config.yaml
hidden_size: 192
num_attention_heads: 4
hidden_act: "swiglu"
tie_word_embeddings: false
init: "orth"
init_std_qkv: 0.0452
init_std_up: 0.0452
optimizer: "soap_variant"
beta1: 0.95
weight_decay: 0.081
max_grad_norm: 2.0
schedule: "cos"
max_seq_len: 512
Each number is 128 + 24 x the weight over its row's rms, rounded and kept within 0 to 255. Layers, rows and columns count from 0. The size above them is the row's rms in percent of the matrix's.

# layer 4 MLP up, 768x192, rms 0.129, rows 653-663, columns 0-95
size [107  89  98 100  92  98 103 105  91  86 100]
[[107 125 133 139 165 158 111 153  97 123  73 143 134 112 102 116 129 117 141 110  89 110 140 112  93 120  89 138 145 108 124 142 124 114 132 133 137 146 100  99 147  67 129 139 140 118 125  99 117 171 131 145 133 179 113 139 113 146  84 130 176 151 159  84 113 129 125 178 141 157 135 109 124 127 118 113 118 122 168 127 142 137 149 174 141 129 132 113 129 113 110 136 135  88 156 159]
 [124 177 132 113  85 126  98 154 151 159 138 150 109 149 151 190 128 137 147 150 150 172 151 121 163 153 126 112 129 129  96 109 152 140 118 158 170  97 120 163  98 134 136 102 148 157 131 114  84 137 111 147 117 143 135 139 134 149 166 123 170 118 124  86 126 123 106 138 109 147 150 116  98 124 173 149 114 137 161 110 145 123 124  94 103  83 123  96 111 104  73  93 134 147 147 178]
 [150 112 103 156 150 165  96 180 124  90  99 136 112 136 167  96 117 122 146 109 129 168  89  83 108 130 117 124 120  88 163 125 173 131 118 117 121 128 149 123 114 156 112 204 136 155 176 124 136 111 141 114 143 150 143 129  92 135 114 106 195 144 130  92  86  83 123 140 140 122 138 120 114  86 126 168 141 151  91 152 141 154 167 142 111 113 157 121 114 105 142 141 141 124 139  94]
 [107 125 107 119 133 131 104 159 111 139 210 131  98 136 114 114 144  95  67 101 121 114 109 112 142 151 147 100  97 146 154 113 144  90 120 161 115 102  57 126 126 102 132 111 113 131 130 142 116 121  94 152 137 126 130 147 115 141 138 114 130 133 108  98 104 122 150 154 127  99 132 136 121 144 132 157 147 142  84 111 105 118 178 145 122  96 159 121 158 160 153 118 149 106  93 138]
 [140 125 145 166 118 151  96 169 127 114 163 139 114 134 111 122 130 106 149  69 109 115 154 105 128 159 125 149 116 144 138 113 121 146 131  77 126 117 134  98 109 103 234 149 136  94 171 186 191 146 124 114 132 133 111 124 129 146 161 115 137 118  95 107  89 123 189 149 127 164 131 123 111 156  88 177 107 126  77 132 149 103 131 113 134 126 129 134 129 110  99 138 124 137 127  84]
 [135 116 126 107 114  96 110 104 122 138 183 129 165 140 167 159 172 144 130 120 146 137 100 137 105 121 104 121 171 161  73 154 112  95 172 146 100 128 156 123 134 145 158 119 120 105 129 165 148 131 128 115 129 130 122 124 107 110 108 116 126 144 160 119 100 175 130 170 127  96 146 130 142 105 109 126 103  96 107 133 153 140 101 156 179  92 140 102 128 116 107 144  91 154 177 162]
 [130 160 111 121 100 102 134 150 130 121 119 113 141  97 149  77 147 147 107 129 173 117 145 118 158 170 145 155 125 143 119 100 112  73 141 148 111 137 146 132 163 151 148 130 140 112 103 125  99 120  77 154 167 130 121 110  94 133 177 100 128 123 129 111 146 112 175 144 140 145 158 133 139 135 123 140  87 173 102 124 130  98 137 160 124  89 166 150 134 126 116 105 163 170 111 102]
 [139 168 119 124 176 114 122 171 106 114  95 128 149 138 109  99 126 124 132  97 107 113 104 101 138 148 173 171 151 112  95 134 107 126 106 131 119 128 111 164 111 117 165 104 155 142 118 150  86 151 130 166 158 119  96 133 141 119 175 162 157 114 128 129 103 145 143 155 147 109 142 119 146 129 115 144 153 110  92  94 106 116 137  87  76 126 133 115 128 120 102 116 139  85 162 143]
 [134 155 156 110 126 101 121 117 139 168 155  95 126 112 124 138 110  74 140 110 142 142 127 193 132 139 143 155 165 100 133 188 156 140 172 111 126 138 147 131 133 176 163 131 150 181 102  82 120  86 165 131 130 148  91 102 128  93 148 142 106 119  99 121  93 115 177  80 107 161 138 133  94 104 127 141  94 129 126  96 125 118 166 175 103 109 150 124 119 165 140  86 104 146 111 144]
 [104  99 117 115 132 160 161 174 173 138 131 155 160 134  86 128 137 131 132 142 128 106  94  62 100 109 132 167 140 113 132 134 109 151 127 200 127 140 139 155 158 160 117 130 148 118 128 129 120  97 116 134 120 126 147 137 124 107 114 114  74 134 140 127 105 182 128 113 130 126 110 175  84 112 123 126 130 173 124 162  75 141 127 137 116 178 110 127 154 139 143 162 113 118 112  86]
 [160 135 117 135 115 170  98 124 124 105 134  95 161 160 140 158 148 111 144 135 128 127 122 127 142 106 131 138 117 145 134 129 155 112 118 160 146 177 123 158 146 142 133 102  90 148  97  93 139  99 130 130 148 112 177 131 109 100 135 178 133  94 124 118 110 107 125 133  78 129 136  92 165  83 141 130 129 136  88 120 128 138 115 123 110  92 121 116 104 125 108 167 121 127 104 135]]
# layer 4 MLP down (transposed), 768x192, rms 0.119, rows 653-663, columns 0-95
size [103  88 104 100 103 102 106  97  99  94 104]
[[156  84  94 171  90 143  57  89 159  92 130 152  71 139 148 147 134 176 114 106 152  97 145 139 114 125 100 177 121 165 180 126 144  83 172 129 124 158 137 154 125 155 157 130 112 157 189 143 134 152 108 112 110 132 135 139 110 161 163 153 134 136 111 108 142 131 131 120 113 160 133 101 135 136 145 156 147 146 113 136 161 120 141  93 133 132 155  95 117 126 119 139 112  89 123 162]
 [171 100 123 105 156 150  50 112  98 116 117 136 129 109 145 149 127 154 135 123 121 120 122  96 107 152 128 137 116  97 133 155 136 139 123 110 120 108 157  78 138 104 137  82 133 155 118 120 165 104 160 146 100 140 107 154 132 128 136  92 139 124 100 141 175 140  91 156  97  99  88 159 143 114 138 113 133 127  97 128 113 158 127 147 114 119 120 105 108 106 100 145 117 117 107 142]
 [163 116 140 128 152 158  98 120 130 136 181 135 141 141 140 141 125 123 128 144 174 165 116 137 109  93 168 131 152  86 109 125 162 142 113 114 132 105 137 148 168 131 185 121 120  80 137 123 128 115  98 139 169 117 134 125 101 117 106 105 131 110 174 137 140  96 117 165 126 100 109 130 113 117 134 127 124 150 119 145 112 126 130 129 141 123 138 141 117  91 126 175 181 125  81 124]
 [163 111 105 120  69 111  80 151  68 100 133 138 134 128 106 141 148 141 131 116 101 138 120 118  98 133 148 131 161 122 125 123 105 129 109 156 131  99 147 172 124 131 185 114 134 108 155 136 107 138 104 115 149 146  92 136 110 123 198 119 142  91 130 119 108  87 141 133 126 153 170 146 109 114 105 146 164 118 118 124 105 123 146 189 159 125 144 123 119 106  87 114 118 165 138  83]
 [164 144 124 108 131 148 123 112 159 104 118 112 139 119 155 136 150 113 150 150 116 103 112 143 108 128 119 118 110 128 109 158  97 146 130 149 107 133 120 134 120 128 106 146 157 142 148 145 135 115 133 154 139 148 159 140 158 143 154 141 120 121 135  75 168 191 102 118 140 167 162 113 101 119 130 122 141 143 110 104 111 119 129 120 152 111 124 143 148 137 122 110  87  73  75  79]
 [150 165 106 109 101  97 140 127 119 153 135 126 126 143 125 134  95 182 122 157 130 123 136 105 135 136 119  81 122 120 136 146 111 111  78 124 105 114 111 138 163 141 148 138 100 125 146 140 160 133 154  93 142 176 127 123 122  67 121 139 105 129  99 152 136 107 109 103 169 127 164 177 121 110 135 129 129 132 103 142 113 147 152 156  97 131 124 135 162 132 106 113 171 126 174 141]
 [102 131 105 148 147 143 139 115 122 133 122 111 116  79 124 136 143 128 106 176 155 132 137 117 109 136 156 132 135 116 112 140  74  97 146 123 116 111 119 106 128 129 116 132 104 145 154 116 162 141  96 157 115 139 120 114 174 158 131 122 144 109 140 158 127  76 170 124 115  68 111 133 157 183 143 162 143 146 117 106 127 124  80 156 138 134 128 106 158 132 135 134  96 126 144  95]
 [117 134  89 165 124 132 147 113 127 129 128 121 124 125 143 130 117 127 141 131 127 114 160 119 108 139 156 143 139 109 160 159 157 150 120 110 114 124 135 131 158 142  99 130 156 107 111 118 114 104 150  98 135 128 158 154 151 116 172 115 112 176 137 132 128 148 114 175 159 150 120 129  73  62 147 132 102 146 144  83 131 108  78 157 177 136 117 113 109 137  93 131 137 120 129  98]
 [ 76 108 125 111 142 150 132  79 135 106 119 102 115 136 155 118 108 139 121 125 117 147 126 123 147 129 146 160 138  95 157 105 173 111 135 132 118 156 100  88 127 140 167 137 161 118 130 111 145 141  82 134 167 132 133 108 130 142 154  94 117  82  93 146  97 156 141 129 159 150 152 136 163 132 161 154  88 120 110 114 138 137 171 133 125 150 145  79 114 100 125 112 116 130 133 116]
 [ 96 102 122 118 137 127 104 125 177 103 116 154 111 129 102 153 102 134 131 139 113 148 184 120 125 138 128 161 119 153 102 118  88 121 141 116  89 173 105 122 121 150 129 100 152 131  81  99 132 158  94 167 118 175 139 115 102 121  94 154 145 120 113 115 118 128 148 122 146 157 124  97 118 165 140 124 114  92 122 108 107 145 122 146 108 112 129 109  89  75 135 106 110 118 143 130]
 [142 141 104 114  94 136 109 180  91 114  94 103  99 139 122 116 140 160 132 150 118  88 134 130 129 128 113 121 115 100 116 134 124 138 145 137  83 135 119 100  84 135 159 145 155 112 104  88 145 139 206 120 129 142 132 119 134 108 141 157 113 162 128  86 117 139 134 141 157 117 139  99 123 107 105 113 107 165 175 123  89  89 138 120  89 118 120 114 151 122 153  88 133 129 125 144]]
# layer 4 MLP gate, 768x192, rms 0.131, rows 654-664, columns 0-95
size [ 96  99 105  95 101 107 101  98  91 111 112]
[[ 92 105 194 121 169  90 120  92 128 128 123 130 147  96 136 131 134 121 110 161 132 102 134 145 142 111 143 132  98 138 157 178 119 153 116 134 107 119 112 128 118 130 127 145  58 139 109 123 140 117 118 107 178 141 102  65 123 127 101 125  94 136 131 138 124  64 123 114 165  96 156 125 156 139 123 124 120 103 140 143 121 159 111  81 162 124 130 162 164 153 136 145 167  96 167 146]
 [141 122 135 163 127 125 133 110 167 122  89 101  97 149 144 128 126 125 122 103 168 154  92 118 144 144 130 146 116  67 150 135  72 131 151 147 117 123 127 113 106 127 111 145 152 107 149 123 105 127 139 145 119 123 139  99  88  70  96 124  87 167 155 121 153  93 117 152 188  96 104 131 127 138 150  73 115 108 141 154  75 122 164 169 122 135 181 128 135 127 100 123 127 138 141 118]
 [165 102 119 161 113 114 114  67 197  90 127 111 130 116 144 114 108 113 116 144 150 106 167 140 133  89 125 155 128 165  82  89 167 159 125 120 139 157 138 115 179 114 128 123 129 136 128 143 122 134 149 121  98 122 151 134 129 130 152 150 107 120  86 145 129 126 144 107 122 123  93 121 152 158 156 153 126 147 109 142 141 117  95  98 126 115  86 150 147 156 126 138 120 158 157  89]
 [123 118 105 107 164 121 102 110 148 138  89 133 133 131  98 109 138 151 182 160  97 122 115 119 130 128 130 141 110 111 115 118 125  94 111  83  97 141 109 121 101 128  94 127 148 168  96 114  85 121 128  94  67 142 143 138 149 158  76 116 121 130 146 175 188 114 121 121 138 106 137 138 149 134 115  89 107 114 120 138  93 146 118 123 145 118 126 132  99 137 166  99 154 159 150 127]
 [114 115 139  63 110 117 132 144 136 107 175 110 123 122 145 128 122 127 105 113 141  95 135 121 134 137 118 133 122 124 118 121 121  76 113 150 129 114 121 147 177 129 131 103 106 133 137 108 175 156 116  74 127 130 144 190 113 117 110 109 155 135 126 138 114 110 137 104 112 141 183 130 168 147  89  67 102 115 104 116  92 184 118 179 125 127 141  99 142  88 125 163 114 114 152  71]
 [132 185 119  78  92 131 142 126 132 118 103 172 140  70 159  77 137 117 140 127 144  95 133 133 128 150 123 131 134 105  78  89 171 132 126 123 104 104 101 133 113 110 123 128  98 185  98 177  60 110 111 168 127  96 128 141 127 151 138 131 131 136 126 101 120  99 130 135 127 148 119 183 142 123 110 134 135 144 120 183 120 124 133 154 115 113 172 158 119 149 120 117 167 133 109 150]
 [ 96 116 133 119 119  92 170 107 111 112 124 130 107 121 113 149  92 112 133 128 125 144  87 131 131 134 148 117 122 149  98 112  87 173 122 134 142 144 155 111 111 190  98 117 105 115 151 120 169 112 111 162 115 188  88 121 125 147 110 126 110 164 145 127 140 150 136 123  82 172 157 130 149 125 159 131  94 134 157 133 113 148 151 117 156 100 114 106 104 145 143 130 115 102  84 127]
 [128 127 118 124 142 141 112 171 116 138 127 148 137 102 141 108 130 147  91 140 106 138 108 112 117  75 159 104 133 137  95 118 141 145 151 140  92 160 116 130 104 131 109 171 126 113 163  86 138 124 150  70 161 100 101 124 128  98 142 109 142 152 102 111 136 180 156 149 119 121 119  99 139 109 126 124 116 135 121  84 134 114 159 124 151 134 114 168 128 123 124 149 147  86 108 108]
 [146 147 101 165 153 145 109 144 153 125  83 108  99 110 143 164 140 115 110 159 117 112 146 107 153 166 120 126 122 106  91 122 127 133 155 132  37 170 116 127 122  69 126 117 171 136 123 115 137 119 127  89 164 111 112 124 123 104 141 133 163 113 107 111 122 107 154 126  89 145 145 132 140 111 146 117 117  93 132 109  86  95 101 129 125 136  91 118 105 165 128 105 171 131 155 118]
 [108 125 132 135 119 128  94 144 164  93 125 133 102 144 147 130 130 156 116 102 139 112 148 131  94  76 142 143 154 151 155 144 143 123 107 141 124 125 120 118 111 156 101 125 117 133 107  76 149 104 111 187 112 112 117 145 136 118 112 167 135 111 140 129  99 133 138 109 149 122 160 126 122  92 150 162  71 133 134 141 124 146 103 186 133 119  95 128  82 151 124 178 131 119  96 121]
 [ 76  97 169 151 144 126 124 163  93 161 116 126 121 101 142  74 119 134  97 139 122 121 104 113 117 141  81 150 140  82 118 115 154 100 121 118  92 153  87 159 119 123 142 122 133 202 129 107 120 187 126 142 145 141 144 142 119 151 129 147 133 123 147 158 116  72  97 105 147 104 137 176 163 132 113 140 103  86 101 126 111 131 163 100  91  91 114 129  91 171 148 122 113 110 112 128]]